Each number is 500 + 25 x the weight over its row's rms, rounded and kept within 0 to 999. Layers, rows and columns count from 0. Numbers have three digits each. The size before them is the row's rms in percent of the matrix's.

# q: layer 3 attention query, 128x128, rms 0.131, rows 48-58, columns 0-127
# k: layer 3 attention key, 128x128, rms 0.132, rows 48-57, columns 0-127
q48 070:479456495488490470488476519471487505539461513511479545491487515533487509485496529529436494534547489461510492468530511556525507533522510529500541504496482508526490517487520511474489500471494511456491419503460529505472509521504485508455484488482533495460471542494493518477441486510502508529506504531482428499548485480518487475528472513501538508510497503486518510506507510505504489492484
k48 076:478474460491533488496507518468495496511476491515463519487452469490502497501538547501473532498479513502494504494529470458499523474509469495477494452519455501493517520513493504492484519567469536495502483494515534466510497418495537470456499540503529476512516463483485479526491493547510485509503497532497523535518484532468466473536489540526539502484480504527501503538507469518532520515467
q49 075:478479507478553503487502515541467484508449508543487542482506488492493495517524548503486498514510480478499514519525488515549504518534456493485459503512491534535513529488480522470480426495487537504468488456470512484490472534537469511480518504447503489512503496460503518463475537545455494472531499545490457528523474485485510484498482521493482516479484491503553512505466485496491489520479
k49 084:500501505499475466530545532493509504493494467503473546526451490526464540489499509534555535497499494469490510511579491555506504522514513473527506467533483502454500543514514515507472495531515526488519495553504482452533531479539527471489492499516512486501487449491520474519489461508495504486492453508487468476499504532489485515526505503502475527494485500557523492518500480504461525539497
q50 078:484565531494484515517483495513522526465473488453506476500480483477486511496504474508485507513515523537510482514496521469479512522486488481461519497507532515496513496490517481527526533498518465490531532556539515500481480470474527552546505487521533512513519529499466475512545458469545492488508493460515476487490528479538557542497499482515491495517451525504445486498473527475550528490506
k50 096:509486534478516502484479472472487467507479531508512435477532513482543514516471451473481477508511485563502488505480477519494502498503498502510509517492541487525504459487488535518514523439495457499482504492482505537506499544482472539511487473504504504498500543499507488476503522443497518535521522471516511468489496485546514481449482498462485443519534515445495498476492542506549498480523
q51 076:489553487530525505551476473529471511486516489452512505505459520444513468472524472509539532498509485515504485531508549454480523491478495470504497522518496504483491486504491516529526472555529457519476540518528518488532526465520492538519523491553497485506501492493487499537514481494513507437474475448505520511512511475522518546493512468489461490492471477528497484522511522501509508542525
k51 084:522492546490511490492484465493498479484506501461483494485522530484532518487493454464499481527523516534462503488488497564511464482517523491516493522500515486535497495481505505506481478463548438477528542488477481562493474544494468519552473478515478498492474518488497463473514501442483506482516517473511507483516512492491550501490515485479456544501504494492509497430466493512497518453517
q52 085:500502484515548511469534472533476514477537508526474516517492534491515477507512533516561504482481502475485513512527474485491477518485529485514493516491489482493498510563472486514497485498511504522503512501476479496489520453546480454503493505459459484500508456466515515504515578557475504463497499536480562502512523531512460509460536486477510510475540468499519486544527484517484498528501
k52 084:508503515533478495527528536545511514469527469477462536530495525514467514484532507533532515478480511449471515522503495553533491495486508507487492492496444523491507501501503501485492444467508474480513531508532459516478472500540519481522502503515457512509478450491525518497510484505495473443482505524531509526514547537496502532529531511496507554512532483550484501492496483505434501487523
q53 091:477479551480505503463498514552466486457475498488530540496534486445502471483517483514546514449453518499490506514503533473520526480491518481462449530498515491483541491489478466529481495523527511529547538488512486520531478453523505540523502487507478496495543544479519493488522513512498507495489530451480527487514548508537506521484518504479488514489495450529478481501508501486497508534529
k53 096:500501574508460521544495498509503495483504484556504485504512492516523515477477461528525473546475488484471510522514517538516467485499526496488528500501524529511497472446478480499506485419507445514481525534504457510511479544551494514530508470478485509498479490505517515473492523459489517486521485508506521514490563534519521521493521481497502482502534473498537527507490521492449480508535
q54 090:496477465489532485444513492507526451532477514533480481492546489496558493523473534501504451497486472483488488491496504499495467481502469526535469496492506457519488536472523487474476497449481511525494501509447529514514483535438448504477488528485513530492485507471500502481514524556500483527527530514495477477503487489480497480474521512477524542496493492490557504507479456447523496491494
k54 100:493524454508479483510501517509520505489495471492528526522463458520470523532511526493506506493506467475529504508533563466507514502503470480514497493493452457468493536514517485480483511538515540547495492502491501444577532470509510507472551496517524485504510505518513538517453498545483506525499449540515450505459507493494483507497510515498509475478476479530512507536523472496520497539471
q55 086:517460473509484515507500541505525521500490530511467463517568478497529494518494534478455475472528493478471484442484496520498519456488485523494486464502494460507479496569505514509462524469468483507496516535507445493525457518456482441486463531510499494510450515520513507520482483532493504529498532508521512506480506509482468479503495467528512481497488546483481514493477500529467530484522
k55 089:470525479531483534516478493498504500488513521534516503511482506497560459501491465483534504472502470498505493495509517467483515477481476484514510528484525504504491498537535460476505524522483541522460485505504551460521522520498533533509514501517514446493507503548511551525489509566514542465472490496502464494474481438520483494458525497522502480514474470439497514503511517491464475535469
q56 087:523515477498506516504509493518482533507551492502514488534483511486475480475499500462565491523519467503503476497536548496438525485452525552478500506536507487481489483537489499540485517529504504509489528510530483497512535461529532448534510490519508482483527522521471476565466514525489514467469485468494550496505492510530476523504506454490508508517501457537495501535511523532481524515529
k56 088:506489520493503487487497461469498494493525512483496507460540554493542502481455455468466492525538529525496508545469474532497484497516494501503491500491501489531514467501513495499507474496495410459501534477501478554472471505483473506526490482499471528502471494466484503466482492501512525539517554516546516495527499480481551500526514483475502518502545522514502511506446486495492537461527
q57 096:490466511466471483465546485479538498517485513531523495489537487541489527488468526492541464516478501510495497454513465515477471518517521523494510517516512501489514509515523508500453572458489516483553507475444486529469487473478494445513493496464509495491476521518511509491485535528493513559508504524493550489514494536505507503510478511527562520495518488503497526507523483458479536469470
k57 098:494484462507494501493509502479514519501503529540509487504534511519470517520472529523475487514484503477550512535499442441498547530489458503485514473500483518496503444520483527492511527498491523505469475478503504485514475448511492469466524499488499542480502489517507541534456494530510490565494522578539501525476528521491488492500489505486531484480508510510480492581508513496532499506479
q58 103:492533456524557513475494483554475463504470529480495489517518514457557436525516515499526508476496486472504480521504524470500514472513447489518454517499501485510501514485478495499497441510512498541467558528481523507515497489483471550508493490530488483498481487456498510502539495535499511473493516468511480519520508480510502510449501486472444507475459487492513472542482503503528492532511